Part of a small language model's weights.
Architecture: LayerNorm after each block, no biases in attention or MLP.
Training: a variant of Muon for these matrices, 141M tokens, 8582 steps.
Each number is 50 + 15 x the weight over its row's rms, rounded and kept within 0 to 99. Layers, rows and columns count from 0. The size before them is the row's rms in percent of the matrix's.

# up: layer 7 MLP up, 320x128, rms 0.186, rows 146-180, columns 64-127
# down: layer 7 MLP down (transposed), 320x128, rms 0.103, rows 146-180, columns 64-127
# gate: layer 7 MLP gate, 320x128, rms 0.176, rows 147-181, columns 64-127
up146 113:68 54 66 43 78 45 49 60 55 36 31 77 40 55 36 65 45 43 55 71 62 50 66 24 46 70 53 57 57 49 49 32 45 57 15 60 50 41 40 55 43 35 58 68 51 59 45 27 20 75 48 67 48 55 67 35 42 38 55 38 24 66 32 78
down146 107:21 53 28 50 41 71 64 08 57 62 66 44 79 37 60 17 35 57 47 39 36 58 21 62 44 38 57 41 37 63 68 48 57 36 50 29 68 24 60 54 36 51 64 47 60 36 58 74 82 38 59 39 49 48 54 34 39 67 36 81 67 63 78 45
gate147 096:23 69 75 50 35 43 72 42 39 53 29 48 59 58 25 30 59 61 72 41 50 60 53 72 60 50 49 41 57 50 37 70 44 31 63 23 48 38 45 37 36 66 60 33 46 48 51 70 50 66 82 50 51 31 41 45 37 32 56 31 46 09 49 49
up147 096:28 67 58 37 30 65 40 21 39 45 31 65 33 69 50 40 48 40 56 24 38 59 32 74 54 40 77 66 31 40 33 59 69 66 42 41 50 44 58 36 40 73 41 48 52 25 60 57 48 26 79 32 43 50 46 56 54 59 71 38 31 58 52 74
down147 097:79 50 35 53 53 45 57 63 50 80 39 54 62 50 40 50 41 63 35 58 64 44 54 60 41 54 19 65 26 63 59 61 67 11 75 67 67 61 55 67 81 71 37 33 66 63 44 35 51 44 38 74 52 48 22 54 57 66 35 55 36 49 34 53
gate148 114:64 59 14 30 52 50 30 39 46 39 69 23 46 61 49 77 51 44 67 69 48 62 62 36 55 65 24 83 65 54 65 87 26 63 58 41 57 53 53 66 59 51 51 36 68 44 69 53 59 52 67 53 48 69 51 35 44 49 58 48 61 27 66 61
up148 111:55 64 53 62 38 51 86 63 40 53 63 40 36 36 62 68 46 63 74 54 45 47 68 69 63 51 56 33 49 48 40 37 75 59 64 44 88 36 42 65 61 63 58 64 57 44 57 43 49 73 28 21 29 68 43 38 50 43 56 54 73 74 61 66
down148 102:58 33 43 19 67 52 09 51 41 66 44 41 61 42 45 75 74 33 47 54 58 43 48 45 28 47 46 60 58 43 50 52 43 63 74 25 42 57 58 57 28 17 47 66 55 45 37 38 63 61 66 55 96 52 57 72 32 59 51 43 60 27 27 57
gate149 109:52 47 66 67 39 28 41 64 63 59 68 63 20 50 48 72 54 68 47 08 72 19 66 42 68 58 51 41 63 32 47 83 49 63 64 53 48 37 36 27 67 59 60 33 40 75 39 35 41 49 58 51 31 53 53 55 28 50 38 49 51 51 47 35
up149 115:45 34 50 38 37 27 34 38 39 65 70 76 47 56 39 39 54 25 54 56 46 75 51 16 47 59 55 46 21 39 67 59 61 46 64 77 18 71 68 63 37 18 63 69 43 25 46 73 45 39 39 66 65 31 44 55 60 28 39 44 62 68 57 42
down149 104:57 49 60 69 55 52 59 54 58 30 35 45 57 66 52 99 50 85 44 36 64 49 48 62 56 42 48 60 63 48 51 33 35 44 24 49 58 36 36 38 68 58 54 24 57 59 35 38 48 55 69 52 16 42 40 39 52 93 48 56 44 45 54 64
gate150 089:43 73 61 52 54 64 54 48 42 50 36 84 66 33 52 35 34 50 58 72 23 32 30 44 41 69 67 51 87 92 41 69 35 33 81 57 25 35 53 58 46 31 64 72 42 70 72 27 48 71 31 43 41 36 47 42 73 56 46 55 63 54 67 62
up150 101:48 42 77 58 66 52 52 44 54 34 44 76 55 50 36 36 39 33 55 53 49 37 27 49 00 57 60 62 64 69 19 42 53 58 65 52 56 42 34 44 71 23 69 63 58 64 39 44 54 84 45 43 65 47 74 68 53 74 47 44 60 44 52 46
down150 092:61 54 27 53 44 57 23 47 46 72 73 18 40 67 70 51 47 64 51 60 40 62 64 40 67 41 57 38 52 35 54 67 60 38 39 66 25 67 58 57 41 61 31 47 28 45 32 54 56 21 67 64 32 59 34 29 70 27 42 56 32 64 66 49
gate151 096:27 55 37 35 37 33 48 35 51 70 54 83 43 41 63 59 50 58 67 70 38 22 60 80 43 50 30 70 53 34 54 64 37 40 25 48 53 51 54 04 82 55 67 44 44 52 49 22 58 39 59 42 34 55 36 83 40 50 41 54 48 52 45 56
up151 100:71 57 54 49 30 72 56 71 17 45 52 34 47 49 35 51 59 51 50 44 59 78 42 52 56 82 71 25 38 50 51 64 18 57 41 60 41 42 49 72 01 52 67 63 44 75 61 45 43 52 34 33 39 39 32 53 51 60 34 46 62 53 62 70
down151 095:49 60 65 21 39 27 37 22 78 62 70 68 54 47 36 26 54 60 43 35 57 34 16 31 40 55 34 58 77 67 51 32 47 50 66 61 59 59 64 38 81 45 51 45 64 26 50 56 64 50 82 53 37 65 52 53 54 69 80 71 49 33 54 36
gate152 109:31 62 54 39 22 42 42 68 36 46 50 21 48 31 54 44 64 46 64 36 52 71 48 30 58 24 25 40 79 63 36 35 47 77 47 30 52 55 53 53 62 71 55 55 64 59 57 45 47 55 22 68 44 48 46 43 36 45 32 55 34 24 63 69
up152 111:52 43 46 53 55 37 32 35 29 59 59 52 49 31 50 52 42 39 26 41 78 65 30 58 42 56 77 71 54 51 47 65 58 47 58 31 44 71 47 19 24 51 38 45 98 45 31 39 60 58 69 31 67 73 59 19 47 31 56 36 64 50 38 29
down152 095:55 61 52 60 56 56 47 30 76 62 52 34 48 28 47 49 57 65 49 65 26 33 70 63 57 72 46 72 08 62 48 60 58 60 68 54 63 37 45 69 56 45 58 40 19 61 42 36 52 25 39 46 43 34 62 64 44 45 55 46 53 69 53 37
gate153 104:72 43 46 37 66 45 63 56 31 44 52 55 43 75 44 47 57 71 29 40 53 56 58 60 59 40 46 48 71 44 33 43 56 53 21 28 29 54 35 78 35 57 44 72 57 45 26 66 58 67 69 47 35 39 65 31 66 30 32 52 41 22 59 41
up153 097:36 41 51 48 90 67 71 37 47 41 62 62 14 71 30 21 47 54 75 32 46 57 59 49 79 37 52 52 42 51 47 77 57 63 55 51 71 42 28 22 73 58 47 42 50 66 32 34 60 34 34 57 60 54 38 39 27 30 72 47 51 46 30 54
down153 103:49 65 55 62 21 28 40 51 47 60 48 36 69 30 58 73 58 69 28 66 40 46 31 44 53 33 47 52 57 28 40 16 51 31 49 24 27 30 43 77 49 43 44 59 44 44 45 68 46 40 78 53 37 41 87 36 61 50 39 55 55 38 40 28
gate154 099:55 82 56 64 28 22 62 31 41 42 37 46 37 66 13 36 69 40 36 33 34 55 53 53 26 48 28 45 56 43 39 27 63 36 60 45 35 63 52 65 59 59 60 68 63 58 72 58 65 29 57 80 50 34 41 59 49 56 36 56 60 70 32 43
up154 105:44 38 56 71 98 74 08 64 57 46 49 53 33 51 59 50 59 51 36 64 64 34 35 53 57 54 64 41 43 66 47 68 38 56 69 40 60 42 50 37 55 62 68 37 28 36 50 55 52 16 44 51 55 33 52 33 73 86 46 61 48 53 46 34
down154 105:21 67 21 38 42 12 82 35 61 64 60 58 57 67 35 48 45 44 60 35 23 55 32 50 31 40 48 76 64 35 42 48 51 52 55 60 39 29 66 80 50 45 33 83 52 76 57 52 33 67 53 52 45 46 46 85 47 32 51 38 57 50 42 50
gate155 079:57 51 30 76 16 49 52 76 59 83 44 38 51 11 58 68 59 15 39 65 46 81 44 82 50 41 36 55 42 82 46 61 41 71 45 50 62 51 47 60 52 52 49 35 41 58 61 74 52 27 52 60 60 59 61 75 50 33 46 66 54 60 44 50
up155 091:43 39 32 72 55 32 12 22 56 58 53 33 68 68 69 60 49 59 63 59 49 75 24 50 62 51 43 26 49 32 61 61 50 78 66 38 66 46 60 53 51 76 48 50 48 65 68 19 50 53 32 61 54 38 56 63 51 55 40 57 51 50 52 73
down155 086:59 78 38 37 39 63 84 52 41 53 20 68 41 56 32 49 37 63 57 16 49 28 52 50 42 55 50 75 41 51 39 32 50 36 41 83 46 46 39 40 67 48 74 70 44 75 45 63 58 47 64 31 24 47 38 41 35 43 50 43 20 51 58 26
gate156 108:66 57 55 42 42 38 33 35 48 34 41 54 49 58 47 40 54 55 68 35 32 42 76 41 39 44 47 38 64 23 81 39 54 50 55 49 32 11 83 27 40 65 49 34 47 63 41 30 65 48 68 69 47 30 30 31 44 36 45 48 58 61 56 49
up156 108:42 79 46 58 46 49 65 53 50 58 45 30 25 42 38 49 43 62 47 68 44 46 63 59 23 58 44 16 54 32 45 56 30 47 44 60 37 37 54 44 37 49 50 50 54 35 42 65 72 55 40 45 38 66 42 29 76 24 22 44 30 62 34 73
down156 108:37 56 53 49 37 50 49 57 41 62 72 55 37 32 60 58 65 51 54 54 76 34 55 54 60 43 23 77 56 43 37 40 55 69 28 31 61 75 68 61 58 30 45 39 40 64 41 37 36 49 49 31 63 45 74 80 48 80 45 73 39 38 64 13
gate157 101:45 55 55 37 47 26 76 36 56 85 58 53 54 27 43 62 46 57 43 48 21 33 25 06 26 40 40 57 52 68 42 56 50 49 76 38 60 38 43 41 29 37 63 57 52 78 55 84 58 32 55 40 31 54 54 46 61 54 50 65 56 56 51 60
up157 104:65 51 35 52 45 93 40 47 55 46 57 39 36 61 61 42 43 62 29 51 71 23 49 28 50 73 41 54 44 32 50 66 55 44 34 45 24 55 79 51 42 52 28 33 38 48 45 60 37 72 29 24 41 32 57 30 46 36 61 67 26 49 64 55
down157 112:35 54 55 63 53 58 49 36 24 62 48 39 56 60 62 55 53 50 40 28 24 52 33 77 46 63 64 44 66 55 27 20 15 53 31 81 47 42 57 41 63 51 68 49 65 51 45 36 56 45 60 33 81 81 53 77 65 55 40 54 61 52 45 41
gate158 106:62 47 32 58 43 68 81 51 67 75 43 36 49 23 48 58 67 77 39 29 59 46 56 63 68 55 20 42 53 44 63 56 43 37 45 50 42 43 45 63 29 35 53 54 61 56 55 58 81 33 59 49 61 40 45 40 48 27 59 74 35 41 48 49
up158 086:37 53 47 31 54 51 34 36 52 24 59 62 46 74 69 62 39 44 36 43 41 58 71 54 29 31 55 35 62 25 61 48 53 41 55 17 56 58 58 65 61 47 53 54 49 59 81 42 43 30 36 28 35 49 47 67 62 68 40 33 38 59 51 52
down158 101:90 46 42 44 68 32 38 33 53 50 33 62 50 68 73 46 42 71 50 66 50 55 27 57 67 31 63 54 21 49 53 45 70 48 38 37 20 62 47 27 67 80 47 46 58 30 44 58 47 45 54 70 42 77 53 39 62 73 43 50 68 39 27 67
gate159 105:74 28 63 54 58 47 53 44 55 56 50 76 31 19 39 58 68 57 43 38 44 28 73 47 28 55 50 71 53 53 67 65 44 64 32 56 34 58 57 62 54 33 54 24 48 39 04 71 63 71 41 37 56 44 46 67 46 50 48 57 57 41 46 47
up159 098:61 52 55 72 75 40 55 55 56 50 34 82 50 40 39 75 53 69 60 64 48 93 33 50 33 65 56 62 22 39 38 48 36 65 48 52 50 71 47 55 22 71 43 66 54 54 87 64 35 42 60 55 61 36 30 67 44 80 52 44 36 28 32 48
down159 103:57 49 81 49 53 26 39 75 51 31 32 45 50 68 38 07 28 40 42 58 54 43 70 34 20 47 39 59 66 50 72 56 45 39 25 61 32 27 73 83 48 59 38 39 47 62 25 46 64 53 51 35 59 55 73 36 48 37 56 47 70 35 40 51
gate160 106:41 38 55 61 71 39 69 37 39 39 55 77 50 52 50 63 38 70 79 43 73 33 46 44 62 37 58 45 51 42 12 65 52 50 25 43 66 31 66 53 46 33 43 64 76 59 39 39 54 55 59 72 62 52 50 53 67 28 56 59 29 57 60 65
up160 104:48 56 56 50 30 58 46 36 29 41 59 85 71 57 47 69 45 57 39 59 65 60 60 61 51 31 81 51 15 75 21 55 45 46 44 68 44 56 44 51 76 37 52 55 64 36 53 65 43 45 76 57 42 29 65 75 45 35 44 49 39 64 73 66
down160 115:42 85 53 69 61 52 53 39 48 59 38 21 48 46 58 35 44 35 57 66 37 56 35 35 55 61 19 60 50 26 66 48 71 53 54 44 39 41 46 44 32 55 56 22 52 47 48 34 48 44 41 47 59 56 40 24 56 58 31 39 76 37 37 37
gate161 099:53 27 59 43 47 44 54 58 46 72 48 51 59 58 24 40 60 45 67 49 72 48 67 43 62 56 09 51 36 56 67 60 65 65 86 56 66 53 51 39 41 62 53 49 56 46 45 62 32 28 67 43 49 51 40 57 56 39 71 64 34 77 45 34
up161 099:68 66 34 61 69 35 52 46 63 56 43 55 36 53 49 59 49 55 64 52 53 41 54 21 35 55 23 46 66 41 66 31 73 56 61 47 63 18 31 25 56 51 50 47 49 56 42 71 55 66 44 52 68 49 53 40 44 59 55 52 02 29 16 54
down161 103:51 41 51 44 55 45 76 86 45 62 49 37 40 31 34 45 21 87 61 57 85 46 35 74 64 64 40 62 49 72 42 39 72 30 40 13 22 48 49 70 39 41 32 54 39 41 65 51 51 36 59 56 59 42 61 60 30 36 67 36 66 57 62 64
gate162 087:34 42 35 46 37 61 29 45 45 47 23 61 61 58 27 41 44 34 49 51 56 69 28 34 57 66 44 52 45 26 63 43 54 67 41 59 43 52 27 67 49 41 38 30 55 17 80 60 27 43 92 59 44 40 44 63 48 52 80 46 49 46 44 54
up162 095:60 69 31 50 38 69 55 52 50 43 37 51 83 36 63 60 43 60 31 38 46 65 56 59 63 41 72 40 62 26 79 60 40 37 39 70 56 47 48 34 60 66 60 59 62 38 47 23 63 28 16 51 32 18 70 40 68 79 51 43 56 33 29 34
down162 091:47 45 52 40 55 38 54 62 65 71 55 31 20 66 31 42 68 29 62 30 39 39 45 30 64 63 37 59 61 68 35 67 54 76 34 26 54 40 45 45 45 29 78 39 49 51 39 72 42 73 45 50 70 60 30 48 43 40 21 47 38 69 62 42
gate163 091:41 52 47 58 84 19 43 48 53 50 67 44 36 57 22 34 22 60 82 53 57 78 92 40 64 53 37 30 46 69 46 69 40 69 46 54 68 35 37 45 41 41 37 39 80 20 64 38 60 29 44 50 37 53 51 49 58 45 59 73 16 70 46 64
up163 094:39 37 53 47 39 42 46 41 70 86 59 46 53 15 50 32 55 57 33 51 61 50 67 42 69 48 60 74 51 72 51 29 50 52 36 63 44 35 39 64 22 68 29 68 71 58 37 26 79 32 36 38 45 25 35 79 60 29 53 56 43 36 49 32
down163 091:72 60 64 51 56 71 67 46 54 42 40 55 72 11 57 75 58 41 49 44 54 50 34 84 30 46 57 59 58 45 64 51 49 32 68 32 41 44 88 37 52 63 55 16 33 64 60 86 15 67 69 59 32 45 56 31 55 51 61 38 71 56 25 60
gate164 106:34 63 40 45 31 55 70 47 63 65 66 68 41 44 51 44 57 77 05 51 45 39 15 42 44 48 68 36 61 39 25 51 42 74 46 44 58 39 42 50 55 52 41 38 44 49 52 38 48 90 65 40 66 59 63 51 47 63 44 70 33 31 33 39
up164 114:58 36 63 69 61 44 34 76 51 52 61 39 61 38 52 43 58 23 53 53 62 45 38 42 30 55 71 68 49 54 70 55 41 53 54 43 33 62 35 69 29 30 49 22 70 35 43 42 53 76 96 31 67 71 28 53 60 40 45 61 59 39 41 40
down164 100:49 58 41 23 48 44 44 63 62 50 61 39 45 48 47 50 57 58 28 62 50 46 32 39 32 63 31 31 33 54 37 35 43 49 38 53 87 69 61 25 49 48 52 41 37 69 48 62 65 41 33 72 52 52 78 46 16 57 72 42 31 62 55 49
gate165 114:49 43 52 60 69 59 56 71 69 49 56 57 55 31 33 45 40 62 58 23 59 26 50 50 47 60 59 68 62 28 42 45 49 29 47 42 42 21 59 56 68 43 67 70 48 56 52 08 38 54 33 39 65 61 41 27 24 60 47 49 47 65 51 28
up165 098:40 43 77 43 40 15 52 74 56 36 48 61 24 50 52 44 48 57 42 64 48 78 49 53 68 30 34 14 52 69 60 57 35 59 44 63 53 49 30 65 55 68 61 32 71 21 48 82 46 46 65 59 45 42 65 54 57 67 49 71 43 47 42 64
down165 116:78 46 38 58 47 51 83 34 32 37 79 51 61 83 47 77 32 34 31 24 52 50 59 45 22 52 71 68 52 54 51 60 46 46 46 39 55 40 65 49 45 39 66 55 50 44 48 37 29 52 42 43 52 39 38 28 22 62 66 23 68 68 55 34
gate166 118:31 54 61 63 23 60 47 73 58 73 59 53 62 50 42 56 71 36 14 58 59 68 68 59 35 42 48 54 42 53 80 52 36 34 51 64 51 52 47 55 36 58 70 78 52 31 39 46 43 38 65 47 50 48 64 82 80 12 38 47 46 59 29 45
up166 121:56 57 52 54 66 61 77 37 30 49 64 37 42 55 45 62 48 40 68 29 49 30 16 41 61 51 45 39 80 64 58 41 36 62 57 44 67 61 44 77 73 30 38 35 60 49 60 51 46 74 24 71 74 60 35 34 47 65 19 44 35 42 69 71
down166 138:44 47 48 33 52 52 43 44 32 31 53 56 66 45 69 57 62 64 81 53 28 63 37 39 53 55 33 49 38 55 79 46 33 33 32 41 31 43 33 42 62 64 43 31 63 78 50 79 16 47 65 50 49 52 24 75 54 60 57 63 77 43 67 24
gate167 091:47 59 70 46 64 57 65 40 63 27 55 73 53 53 60 48 52 73 42 36 51 24 68 44 44 29 61 31 36 53 39 16 44 42 73 43 51 47 51 27 45 46 45 46 35 74 53 51 32 48 79 63 46 41 64 83 52 33 36 48 32 58 54 30
up167 098:58 46 62 64 68 22 40 64 56 42 74 58 34 47 67 78 57 54 54 47 60 45 38 48 29 39 50 43 57 73 58 33 66 42 35 59 78 66 59 29 40 32 77 72 57 50 55 34 49 55 67 73 38 53 45 28 48 39 54 40 64 62 48 49
down167 094:44 33 42 52 36 36 52 68 57 54 26 56 74 49 38 40 49 47 47 72 40 62 31 57 30 75 43 63 25 38 48 39 54 87 56 57 39 65 39 75 19 40 18 55 62 79 69 63 44 52 22 26 63 59 47 50 29 63 67 21 37 27 49 69
gate168 105:51 45 26 41 67 61 63 41 22 53 63 66 73 44 56 59 55 56 57 54 45 61 38 47 61 40 49 46 24 32 27 95 55 53 20 40 48 45 47 50 52 49 65 41 57 16 22 17 83 49 51 55 66 31 50 48 49 66 65 57 22 41 42 52
up168 099:32 42 57 49 25 50 49 85 39 29 48 50 45 57 53 73 40 65 34 57 36 38 46 49 46 48 33 33 51 49 45 65 46 41 57 51 28 44 44 47 27 48 70 59 64 09 81 32 61 05 20 47 41 45 41 74 25 61 54 39 48 52 43 73
down168 103:71 65 62 48 66 70 23 48 69 48 12 41 60 76 29 57 57 24 45 54 62 79 53 51 65 48 55 56 42 46 56 19 52 35 75 39 78 45 71 57 57 62 39 32 35 67 72 40 39 65 66 40 55 56 61 39 52 55 50 54 43 45 54 16
gate169 109:72 53 51 66 58 26 11 50 22 27 45 68 55 48 73 53 63 45 72 60 32 54 51 38 65 44 38 34 49 56 68 52 53 47 58 52 60 47 36 76 48 57 60 80 46 56 56 65 49 35 47 50 37 22 46 76 62 53 49 74 67 78 36 48
up169 121:47 43 68 55 63 71 41 46 44 52 41 26 52 29 36 53 33 57 29 28 42 54 41 41 56 37 28 48 68 50 43 38 46 85 56 58 56 64 55 42 35 64 33 48 28 52 71 45 72 58 21 44 52 43 49 46 25 35 38 60 49 50 55 54
down169 108:48 58 32 44 65 38 60 56 91 42 36 41 56 32 48 76 52 48 51 40 58 51 46 53 49 74 39 63 17 36 60 68 42 25 63 51 25 32 57 73 34 60 47 61 40 56 43 34 47 48 57 60 49 49 60 66 86 40 44 04 42 27 42 52
gate170 097:46 52 28 50 51 50 45 48 47 48 60 37 46 55 57 67 81 45 37 84 55 43 57 55 40 57 56 49 82 44 50 49 35 46 45 37 32 39 04 43 44 48 47 53 56 60 26 54 80 41 81 72 47 62 56 52 57 56 50 56 19 53 59 00
up170 100:38 48 49 47 72 43 74 45 49 48 47 53 53 50 47 41 47 63 38 48 30 80 37 05 70 42 35 27 49 67 24 50 38 42 47 51 76 58 46 59 38 37 64 44 51 52 31 63 47 61 56 35 59 59 65 55 57 30 55 28 73 56 30 72
down170 096:41 33 56 52 37 36 44 29 31 71 58 47 65 60 47 24 36 49 54 37 73 27 65 87 29 45 56 78 65 29 67 46 43 38 33 40 55 46 47 52 71 91 48 58 46 47 75 76 45 53 36 53 43 53 50 67 40 70 34 81 28 46 66 37
gate171 107:68 38 51 43 64 23 49 39 65 62 45 67 18 40 68 63 44 38 73 46 51 52 46 47 66 45 05 64 51 18 32 49 42 62 48 48 43 47 37 43 28 31 81 63 80 66 53 67 48 64 19 36 30 73 50 56 33 74 58 54 42 67 58 65
up171 109:55 33 51 72 39 50 69 68 42 69 49 75 53 29 79 46 70 36 37 90 71 62 52 64 53 61 75 39 65 58 54 49 42 47 20 50 30 48 52 60 45 37 45 70 42 64 22 20 41 47 35 53 69 49 57 51 54 44 42 71 65 44 33 47
down171 101:28 68 59 53 72 45 48 48 63 21 27 48 40 25 25 21 52 57 22 34 31 24 46 19 54 53 56 83 34 25 62 67 58 29 69 55 63 54 66 22 70 35 55 72 54 36 73 61 34 26 59 44 36 37 41 30 53 59 52 37 64 38 46 47
gate172 104:61 28 65 46 57 45 51 27 25 55 50 66 62 28 00 57 50 59 43 56 51 52 48 37 16 40 36 57 48 41 35 48 56 45 25 39 31 47 43 37 44 41 48 37 63 22 53 38 56 62 44 49 43 51 46 38 62 42 45 60 52 41 56 38
up172 108:56 53 66 49 55 59 62 44 56 46 59 46 73 65 26 63 46 63 44 59 29 40 24 46 56 50 59 38 48 33 30 74 63 51 23 62 88 76 72 52 60 54 39 73 52 27 37 63 50 67 39 36 57 51 75 51 27 46 78 70 53 56 24 39
down172 102:76 42 17 62 39 40 73 40 38 61 46 56 13 71 82 23 54 55 44 49 64 75 60 66 47 47 46 66 51 69 53 33 43 68 72 56 33 43 53 54 47 46 49 30 51 51 57 38 55 18 49 49 69 52 53 30 42 64 34 50 42 28 51 45
gate173 095:53 69 45 40 93 37 37 51 33 54 48 37 41 36 44 59 64 60 59 44 49 46 36 46 59 31 66 57 51 45 36 53 21 59 51 49 29 62 48 36 34 44 54 38 74 56 45 92 38 57 53 30 52 46 50 39 47 47 48 75 40 39 57 63
up173 096:35 59 63 59 47 53 58 25 70 29 35 51 33 36 86 33 28 46 37 52 30 42 48 38 57 45 46 48 34 56 49 37 47 81 45 45 79 40 76 51 52 58 35 53 56 54 50 58 35 67 11 43 51 56 36 29 67 45 75 48 32 47 59 66
down173 093:74 55 42 28 83 66 57 72 47 71 80 56 38 45 60 65 55 42 31 70 46 54 45 49 48 39 63 49 58 50 41 83 40 36 57 64 54 56 42 33 16 50 50 47 59 34 39 44 55 51 50 68 49 68 58 49 49 40 41 44 76 47 29 73
gate174 092:15 60 45 38 42 44 47 45 44 14 51 47 61 33 58 47 54 19 53 20 49 67 69 31 46 37 70 82 21 75 32 44 44 49 71 59 62 65 28 48 69 65 49 43 40 40 45 31 18 34 54 38 59 53 58 49 51 71 48 46 42 55 52 68
up174 081:45 53 54 53 72 74 31 52 61 39 43 43 38 30 90 19 49 58 44 44 42 57 40 24 41 38 53 56 40 54 24 70 36 51 40 29 58 01 40 91 48 66 29 55 47 63 56 76 28 69 45 58 45 33 52 27 52 55 66 38 46 52 46 35
down174 090:34 44 48 36 36 18 62 43 36 43 52 26 76 44 20 57 53 67 57 55 57 66 56 57 56 65 57 45 33 24 81 39 60 55 55 70 56 51 56 62 38 30 74 66 07 39 39 38 70 44 69 58 58 31 62 76 45 36 34 72 78 40 43 69
gate175 093:51 19 20 35 38 33 46 45 70 62 31 44 37 40 34 53 48 46 49 57 52 56 36 74 83 55 57 67 23 68 54 35 59 68 88 53 50 41 46 59 47 64 55 44 63 68 79 43 57 29 63 69 53 37 58 77 57 46 46 44 20 70 67 24
up175 096:41 55 35 47 55 36 74 54 33 75 71 36 55 35 67 82 31 65 75 67 76 50 69 27 72 42 54 37 47 49 38 67 66 42 69 28 25 44 60 50 50 58 34 43 61 67 33 45 64 64 58 40 47 63 60 25 53 51 33 62 47 48 50 15
down175 090:68 78 52 59 62 63 66 57 39 42 43 66 58 43 66 23 73 46 62 40 43 20 48 42 49 43 59 87 35 41 79 81 53 43 64 57 72 67 23 58 52 44 58 59 33 45 41 69 24 16 39 74 67 65 20 25 42 56 46 35 43 69 61 61
gate176 100:43 45 63 59 62 76 42 34 55 48 41 53 75 41 27 50 27 45 61 49 51 45 55 47 47 38 74 62 52 53 42 40 66 53 42 47 50 64 69 46 70 25 57 36 64 33 47 68 44 48 66 46 78 54 45 53 65 30 41 64 50 52 58 38
up176 088:55 39 74 43 31 40 51 34 54 44 36 58 48 59 56 52 55 64 38 62 48 16 52 19 63 55 51 48 72 57 58 67 66 67 44 51 63 51 52 35 64 32 42 46 41 40 59 68 74 51 44 42 46 46 42 06 51 17 65 64 67 45 40 30
down176 096:68 52 37 56 34 44 62 61 59 80 74 51 37 48 44 46 74 57 57 53 49 63 51 49 60 69 48 72 26 57 57 30 69 39 72 52 43 42 38 55 48 43 48 73 36 36 53 22 50 66 61 50 25 50 48 57 33 76 47 56 58 41 40 73
gate177 090:53 28 72 49 55 71 43 47 35 33 48 53 66 31 43 61 62 64 10 55 47 58 43 42 77 70 70 11 24 33 62 49 67 67 67 49 34 56 57 40 44 66 60 86 46 53 46 57 18 40 54 30 54 39 47 49 61 56 54 53 22 80 39 43
up177 093:47 48 75 54 57 52 35 72 61 51 29 52 59 46 56 49 70 41 55 26 74 67 66 50 52 36 72 47 41 57 46 58 72 26 49 52 67 56 58 57 20 62 25 36 57 50 62 58 48 30 81 62 33 36 49 50 43 32 63 41 35 65 49 61
down177 099:38 55 40 52 37 58 46 29 27 20 67 66 31 52 21 63 49 60 32 74 31 56 52 66 55 47 39 28 56 52 36 48 35 42 64 78 55 78 33 66 49 49 76 66 22 22 20 54 51 35 54 40 41 41 56 37 67 49 52 26 54 80 38 46
gate178 100:30 60 76 51 32 61 35 24 39 59 35 53 73 42 74 54 69 61 37 65 51 57 37 28 34 72 42 53 45 54 57 54 54 51 49 28 61 52 39 39 39 44 45 34 39 34 71 34 23 55 67 28 51 36 21 54 55 43 71 22 57 35 28 38
up178 099:50 74 55 27 29 77 27 54 63 44 60 45 21 54 47 48 53 48 61 48 22 46 64 47 35 51 91 65 55 30 15 56 35 81 60 50 70 51 51 66 38 62 38 45 70 35 59 50 46 49 37 33 63 60 57 59 72 65 62 47 54 19 54 33
down178 090:53 35 41 69 41 25 94 23 48 41 49 69 75 62 69 58 41 49 50 36 59 35 45 32 54 29 23 53 66 64 62 44 57 33 40 54 32 54 66 20 75 50 65 50 07 58 30 64 42 49 39 45 67 51 39 55 23 55 45 43 61 71 59 31
gate179 098:60 35 28 69 63 52 45 99 57 38 63 63 19 58 80 46 73 61 25 55 26 52 43 67 67 43 34 59 38 70 62 61 41 49 52 52 43 48 37 59 58 53 56 44 46 67 56 40 54 50 66 53 49 27 57 25 24 38 22 30 66 44 78 85
up179 094:59 41 51 24 61 59 45 04 60 23 33 42 25 64 68 80 67 51 57 58 61 67 49 47 48 37 32 57 38 47 63 22 51 68 59 59 36 42 41 48 41 41 41 36 77 48 35 53 55 56 64 54 40 68 44 76 57 59 23 44 21 57 64 42
down179 097:54 37 59 76 35 35 39 82 39 35 61 62 40 54 62 25 22 56 43 55 47 35 32 65 27 56 63 48 40 56 48 78 62 38 39 56 43 63 43 62 62 86 51 47 53 64 47 46 52 50 35 56 60 42 68 55 46 33 47 45 44 29 38 65
gate180 110:58 47 48 60 37 14 57 82 18 55 58 76 56 26 71 38 53 46 42 56 52 48 51 46 72 49 52 51 77 40 25 56 44 53 52 29 66 53 36 43 47 24 43 65 57 37 60 62 62 63 60 50 34 89 31 48 50 46 52 72 46 59 59 27
up180 105:77 41 37 69 49 53 60 51 47 62 55 69 55 26 61 61 52 46 38 38 37 82 64 55 80 31 33 75 40 26 72 41 55 24 65 74 52 39 70 61 63 49 40 67 76 14 35 29 34 39 45 42 48 36 55 39 46 59 44 59 68 47 55 49
down180 108:54 82 74 44 44 35 73 67 24 44 53 25 55 62 66 41 90 48 39 63 73 37 49 59 42 66 61 55 73 57 42 59 46 48 46 50 58 51 37 35 65 73 29 47 28 62 74 80 64 61 10 40 50 61 56 42 69 32 45 51 40 52 42 52
gate181 110:57 62 43 55 77 30 38 31 60 59 39 58 37 22 41 72 56 49 86 49 49 01 51 59 32 54 41 36 42 35 31 31 44 92 60 35 49 36 49 46 58 49 73 57 38 46 56 92 44 51 63 69 58 51 58 65 40 44 35 69 36 38 48 41